Each number is 500 + 40 x the weight over its row's rms, rounded and kept within 0 to 999. Layers, rows and columns count from 0. Numbers have three digits each. The size before them is the row's rms in percent of the matrix's.

# layer 2 MLP down (transposed), 768x224, rms 0.0519, rows 179-198, columns 112-223
097:528529472487596528468582501493466476482574480523508450541452490461578483487473460540501484562480527462480538514494463342544432507535521460493542494435507539475566538516500526577577506503559517422438491485527532481436553448453558541508551496491483503549494495549539560515488505493471555475547449486496413491514442580504431499477483500440
098:499448485532425531543453499511508458522445459541491554518454513491441503446440463512468423459546451529461528436427443489531478502509453526472490448540490442528524459512547548540481467484511581505523584493564565521466458490502507541457486450574554514556554506483506489502551496519482455473534559525490514558454512427506579580499522558505
098:539482484510438458474567485505524483452570486475593537475494528493530541460570499480496549567486569568436556517554451502449440539476514408452471544489390592435522506498486481543586486440530455466526474474534518522479500481470497534450461504508421475443534451521515474554456497554455501492441506458552490483412495459569498479449413544593
103:500473489579517560478486463471540545564514585567465511474545546509492476475414440547466484479474520539545474474519475466526392539527476413543500501426449509433537564470517500540563483453424554490517463478481525445434494549521478495484478580538504471501536509474520517514482516466480510487509454502462518472420551480492518512471471495486
108:519446433501474505522443514504491467572469515575481442567528541499485545516558461512567464415565495502500534462455449481468447457479517451441508547442545520449506563477542522521465454500428475497513489449523512520503473511474503553421523581579478480406481487569550458495504483474420518506462543600512492528525460643472448558534496478464
099:496492462474524451487481478615484548528476497497477472507543494505557483414517509480511552478527539505555479497461486411543489498493542492512534495534555550402539526515550455418533534557478475460481465535554534496512511444493488545506518421501475467548421485506488453520528473534457513552480525540435557449508496474424541404585447464509
104:500453490579499515521475557510478525485547543430519536552495517445507478530513563499518531463494509541533511506564531509483556486482492530555500545546491539451541490561503405540475606538462519456496449520542547563530467477485432509473578500445506471554512402514425527488490445538538502500456499518468532484457578448499461492549534516500
100:477464450525553503550458507513493512578526501507506544485462572486524489434439437539499547499508517481526490555474556499495482503453522467494436513484520483479467493504523434544478501592533422495550571486435516530433513468506458558502424475429524546473487469447483500513476496473488520450457530517458519431487509575607519527502550472517
106:474482558576566431483521493512526413536498469458502509533475499486464498537478441442548476436507435484565479529527542463462503439491522478500506453503526591530565514529460496480583534542486479535513513517510454468498502472597563439464495548460550492467574527475468476488519497523498460546446513525445564551535470471510541492512484479445
109:434496571511488523439479479513554542534540467477558511513531532430577488521452490514509541480446442498452543532471479503486473512496528503523528466483489504539461483498474543526544554531543513513484504597453544405518516506572425461492448500497502508485602465481462502587489514429431513513505510489442473479437446439489493528450522581391
097:553497504552480449452490473516480470632554533520458428561511551516533508512520519487552454543491524454495528556432395550441465485481443523463476495515532581486513530440457508535524548490503525549503491499521442496504470526467595506533526523471507503461476493461512503514549449434466459554480485514430489571490486467527498463465477516538
096:504590542485486466518558511451553532556519516534476498491513480498501510480531512507467472442441471456505379507504556575509543575474440504614407501506530520503507509503489408429456486507519478443519471520582483507535546504490516541525467452596504426514530539503448521497550551456484490507532523490517447536535516539471484482519535505455
098:527488418429521453564488531530473571486538626507529466476459551458526446486516529497515474588489538505508487511544532496543519483580471540443491538506460455457534536528471568568523503532478465516494430474534492526469500534404439491483450437496551511522547478451459504476424515431442517476527543518450497449473455524483485571546486499505
096:580489578440556509487497523445516550495446498573515485473482489504571517505487510564448470491538551509483571502497547523429553509484465509462479538429478510458516426487507536434523519520490524502505496513485484500467492504473477523519483564479456477474494560538502497472572414494535477500571489426451510427520545528479545472483462434488
094:519491522478413532517506486468470499486497475432490467595571509500474492523488483479508552527527466476546435452551488530466466564542469484514526516487482566473483464516493504490486453571452503508500487494492465509519523520395504553499553484433544482477485479489483458508445484521540454476539464457507486485506424541413512558440535468510
092:494508474544536460521514528492461595509501541569501524515474515521480495524522513476496463470549531485494590590500506432501485477542506537504437428535497486501457468561465491460512560522451526556418449493562530530548453529461460547478493531496390502480615489515511528488510486535501503575476526507455492464482572526505479490535535474526
102:467521453531520532585502465484441514481550530477483520511458495483444486427490474503503603445511514484595490532461575461469527446530481510456525547461524521423577553501419533487459503493464533546514441471499467477524562517413499491491534471589523508573542454495448508495483452419530453454520555489468559520544529507502487497412452483543
090:589564499454509528454467465539528552491478569521452465514468531475527462481543465496492502549506520497492535517527524483487511438530474525460370474522501404507503525473497512514501517478413527534515422539466445498501504554520417549528465493554513495529401508479496476499537456500457471488514510489486508520481517548466483568550481500508
100:441532529466480516550532511486476515499553487546475473536559489544497418431552530522595526469488541453545514466479561511474580521494516489497544485481452507472543497481497501536450522474429506481509514553440512476493457476482512491504552451536585595486511469470517470538427395562514447431493459542503470472517501502500481500508533536589
097:524521489610520522504490520492541468479494528507526489458553471456512564471498413518481500494475483518528536630454593527443467444428507439493514556549508505511532499525486456511449484502561477476521468554422466523503538459445478475545458550524515471463514464484505444505501495461560455436436523518483491474509520456527467497507544481522
# layer 2 MLP gate, 768x224, rms 0.063, rows 180-198, columns 112-223
101:448399544530572581538495471589530534541545499497560528402501538467498429473497521445471517509507515468498487480548493523534455465503495544517420531505523470465497464472507483476522517521537532520480412493503449507527518534448444427539558454535485464505484539566449459462452509522505515517531506500443557532490448513497450488491614469535
098:490495466469464483462523506563524502464561483553463468501494466520491442514472502548468505435490505596526587560494524458536521411427548473487562501516508553513540475435463498486498501404547578485477501544492467486583430501470486484539489526401497498472482493478493506554456451513559472362546490500474462484519562536513488557478398505512
103:501589461461505500500453515544508528484480557444475461513537448486461485423505539482553420527459461481461418535490544456561498531484486547488422488513521492529515465513481457452537514453543519552509476491484388466495485500516508498504460570564528474478508531482444475527515494414494551549424474460517500553494537451499508483545538484455
107:469479446445488517508462512460543467528484533456452432505497471496447478448489445497483466464480541534393469619508533438496510468455482587446481481535506495483466457514459513484537569467525497534527490578508501407479506502495500447491480460498524569467485464576514478492502500479477408457523520490549483474426550468497527510555531527450
102:460511539479475450503462489478541459547459518522496554498470476497523487452516512586550456569508490480470564530516459549487466552500487519513435609581462439507536491502425487498529538419539529463454424475508502518516443464529544512494480532558494500495507461483472544499500451503486523476517477489457522491472522544474543471410532497440
105:528552518487554545482528554507492478443521465468470468536466482538513546452521478544476515477503369489439479553514442486500548487494517606384509553510436476442535505487522477532404556506483537522534426501404445424482574519443531557478426514516545500508497540514472511460485570543504500492461433520444533474482478468480541525555526499526
099:491533486490461509501515474459519475507548456456477504482479524518516536499542458444532514505422545509469531529421599554520528525433453503549505575496492468526467497548488516549517515472533447521513455501393550452446498516514509520504472507437498501499536502519431500502452506525472473535488497487486497515407481495541446560600516463529
108:388566479428504453453476499416526532530536551504461562488513508463532515484435525536506556447438538435486512520441537442468444500488466529492512488504543473494544467542490524515521549489495543550610479525469464531455455528533474511413520504487519586501470481514510581567445523508484480437451511488485440509471482516445465488499568489554
104:531433441518490464531561482496449534514448490470431470525503494507407523465563523517487505441434394495496566492455487507435484543490490527496511501515575487482503533537593457582482541463560459477504429536460545451492435552499524544594498519515414610523496448505430519535502475478482520504541496451519525515530457475531404500495558465552
099:487490513535422471478555528600501533514510512521443488566541462587514525493588455495488496523544522451454549512456605499455492439436452471479512430547500527496467514430476466564539506443488527502481550529470475485573442542423540486556505441486471535502518523521477468467486488428534505522564512503554531443497472422533540479540478534488
095:436486558444423474466509497492544518430501520509448523539446545572572521393505460525462584465487479520516488505458507522486540500476525437540513499558485475437481543545513475579501442494573565517505458485429504384448459591481462534518438507554574451473541516516470487435491436513467458507496482507536512461394545505511465532534551543504
097:503469462533540501472472468516518535497460550469521518502483526566480417499463473556562466555483462564473513469479474477417525425476519499491475542525551496525499546522528485491456558472525491432393523488492524508535496497488497498469516444427491518483510462557447452537501582507565498493520439504463515581497527528471516518557482489480
095:498468506503511488476430426548538439538510518506486523438470535502515475574503474563515471524489514519543536530521461520549526497468549457404433588513450526478444459431524416553507575453498552494521511527470552477420491500509568500526542476444518569507435511549538549468478505533455486443479613471427504555552566517523543525531558482440
097:609457495529556459555491453520483528472442497501484493542477557468472439486509475516475545461492462543514566504399534422434487474482404584475434493480543489494483463524551455489500460491456526520522485523455524517468494566513475486406558546489516454479457489493538509510489494487557497520514581541522539543551489445503500448585488476516
101:539519533515545492474511540574513530543566521509518510440492507428476562522469517521574548494453530510454560558489496389496505487480460470543521523568496447586489510503478474491524519414460542471513480489497537505476482536409486416507565471512504528573455438486467552548473423564505515522490558421569497413490493502443469497510508461472
102:554377525468575455469521500517538493447530516556485463400480488575462481496454508439515443516540548502464456543530446541500560516520469493490484537555540474517487482475494477472442526405490505496531548540410486526491455587439535459521473488463543498461478572469458484549516500425455510569487478530554559496529473500495503495538539448521
091:428433500511522445522554533457466489490516509511443510511603474578474506502463510563524493496523497497500487485537541467573467494455600554455457487512560530511509526549451521508510469431470507503432512525513463562484461460547557460568442521478432535478484456445492591510472507574526474431503536492498474461456498522534519468533508520427
096:467526486540522516491506502457540569475488501438452486477569493513522481484457485417526442543544469595497498502574534425565570485441498503510443498580549504451472511512494432482455540511495484494438524443463505401450490489490473520538493539474501516520531498474486535516411501542421541540554515520432541488493539515521453448551526531487
101:423539383395534525523517428588465542491498488510518473492511410552485505443546513499553462488529532525468538524512444515552510490467488529499494492462417500425519489451476503526507566438527482438493502517407496510503489443515509543577512454479515492516501492457521526510484574461544528497504459443510527431483472552524524498518605488523
# layer 2 MLP up, 768x224, rms 0.0615, rows 180-198, columns 112-223
099:527499478497484478475538476528343466546551496491508456491501580534521485660558544483520512458444490502495508501498447484574523495539571471576574525505471559529439507439490463486521480499504483483571562487413508519503560506562508473459476488472495481376460451437475438524477528525447467413494548450458492491483470569451527452498501554506
096:470519477465573533463418488457502509467554531410489488492520484438479385576468431522456489479538470463565486471481442528461497419485504537471455502512516495563495525519579537429554528563404462498557549532588525554526545494492482487537405436464570478494454509479455463512500523529491478489452460485480514433419462472491584518530531524420
099:540506483518395461528568446479496460478502489513575437540537502484448443529516491444553506506476458469534493538524509427476573506466514515510508491512570523533510445524534410453463534512509483530537471525478482496441483426513503542455454522524570519483485433522489545623554472517478504513526485491519488551555539484516500525551521499475
106:544469520472441452491596493458529553473503475571574509482485516489506470507471485514501519514452623498425446516547454523484549479464459502527514512445526535603534527529515534572526492495502590489480516437483553561496514494504461432509441487505508558517465448516458523503470454544548475432523530502514549466493536494462460453485504494500
101:520461585500539473501555473554493497445393540551434482498485469461453565452549499443471578560504450492530520485529495502476527503482454456555442506544449500491493470534508491518498471424531476590542545532526533534555486493500458581498477562499488476515490512525463444461491507418540442473515454434538520570538461500508515506516513548458
096:552411480446507448466604459472479501505490562453518515531554459487579498478472446544481485495557491498477486444500459483485449489483494496471540530485429546517515424458392565493495461509558484553450572501530502541563435562568513492472448487560505497540433518473442507511538467529455485572539601512549517507472515457497554470498547511486
101:535544533415471467471550507484451555547490516542580473512538508446443493437538481560439510420530561547593507488543498511451512501525529420427469509458543490491502502432475501418573464474468530510520582534446424520488449497476472476491472515550536475487519403455463556502455543492566563528498540514493517492516550509431479419494507510513
111:406499461567550474522509492475499463468585474606497524499537498482530534527510531519487470470406578480481477560537589503450452487468508503506466459488534492531526546457520558537442527520479467484486463556438504566497420510518532532443366474504504515498537494544432502522502543540521426500490570461557451477529516535515512407471528464554
107:490490509567502529486518581523510465511501507435491375535507492443499463429519513528490438444529475457469488530481556512544437543462512534433540521555409483436442447505568462393509503492446527455506472555408501552461476514525478461509535484517492551573518489470511485458495480512441435565534488500549512534519561580461443512478460498539
097:547503554553498395464532481468460466448567531573532409532517539488509437485527457591484481587483477448456480514480580547474492472550471481485464527553500438480491514519487510486494463526493522466568520410470483524550534463536455466479508500553447519537455453522460534513525548542523492477537473581553517518481559514534476529515455532475
093:504419533542561472493456562478471486467520406536550515474523480497514464444501535486504563542494488526489559465495461443443448530507464533435534512515489480504540451561529510494479519456553490601448487499440482513457486529490504518494499604483526534491495554514453571502410541576525544483456460401546505480443583446502545478481476479552
097:499562466554506427443551502456538503471521524506470473451470417455465534474524464519558525531520463514530538527476461590513468536495452522456436546485430541532493551546463525518477431455517504464551411476524580545531464455556458491535442526539439493501502509529537463547468545508531426502537537512533491458506512571495469458467468486498
098:517524542527527373492504527479458484573503494539520487470500485525409534468451518425519487573493494455513464504487457518499451440510480546449484536482593462580498477534568435515537488548530528525493549468487498527513545543482504474458542510491501465502475530578519499456454486489459492549423483548564527563500555501449558466513468549520
091:520492551432458413500514481580517542576453520533515482507543503519465468485469472540480533457462453476493523508522539477458469500489437565456487458481561462515450473536514484488544475470532469539489451517405509582504520444554483501452478493529554545507438554596504545545468475533579484515525500525443478595493519442496429414558487491510
105:522468514454450551552509455453463585432498408505515508498537474529490488514554475460458437456482511507495433491535497485513585444493530432415509508529494460499509453524497490555449470497538457479545501536500444444476547546531502552473517470453462572455545497468480469498499516535470547500422497549568486526512512511563463508548459476472
099:510502479471559552492484422507443585464485463526472475524530448508523548565478576511531547488503482564522459544537471528478490528526389422444492429582566535511506510442551483473485550436459510428510476499496493501489582513428525574481499476415418500454538426534511477495522522498516463518476521485516514493541446490545467519556508501444
094:511486488469442521428513505482489487483503551473509450516487517465530518512484548467472444527491386524506451480505471555525482542483479524510529534484463502511466441434559561496493563580584513506574532422546514506540577440501463420503481544462565408568575500465502430493496487502491544511584456520543453483487447507508514483454474424554
097:580500489482540581511525502455479492549428537493547553519461512491529488591539512515461485508546474531499500512465460517507468490451500533417444527525555463468358484510576457541484480474449535501501501487557460450456524544525534593561476531457476494497478461549497503524514537424511527542499553485492533510570506410485454542576534617523
104:523498567562510486458549538401476467468501551550468499475445506479476540467526483492529541515422449510506481543469511512492497496474493536398477449555423567529501503517492486507499507478536478547536550534571543462460481577444566433475524549509458453475613462555431509493514441538477478500510513506490448487566514496455485500575487535453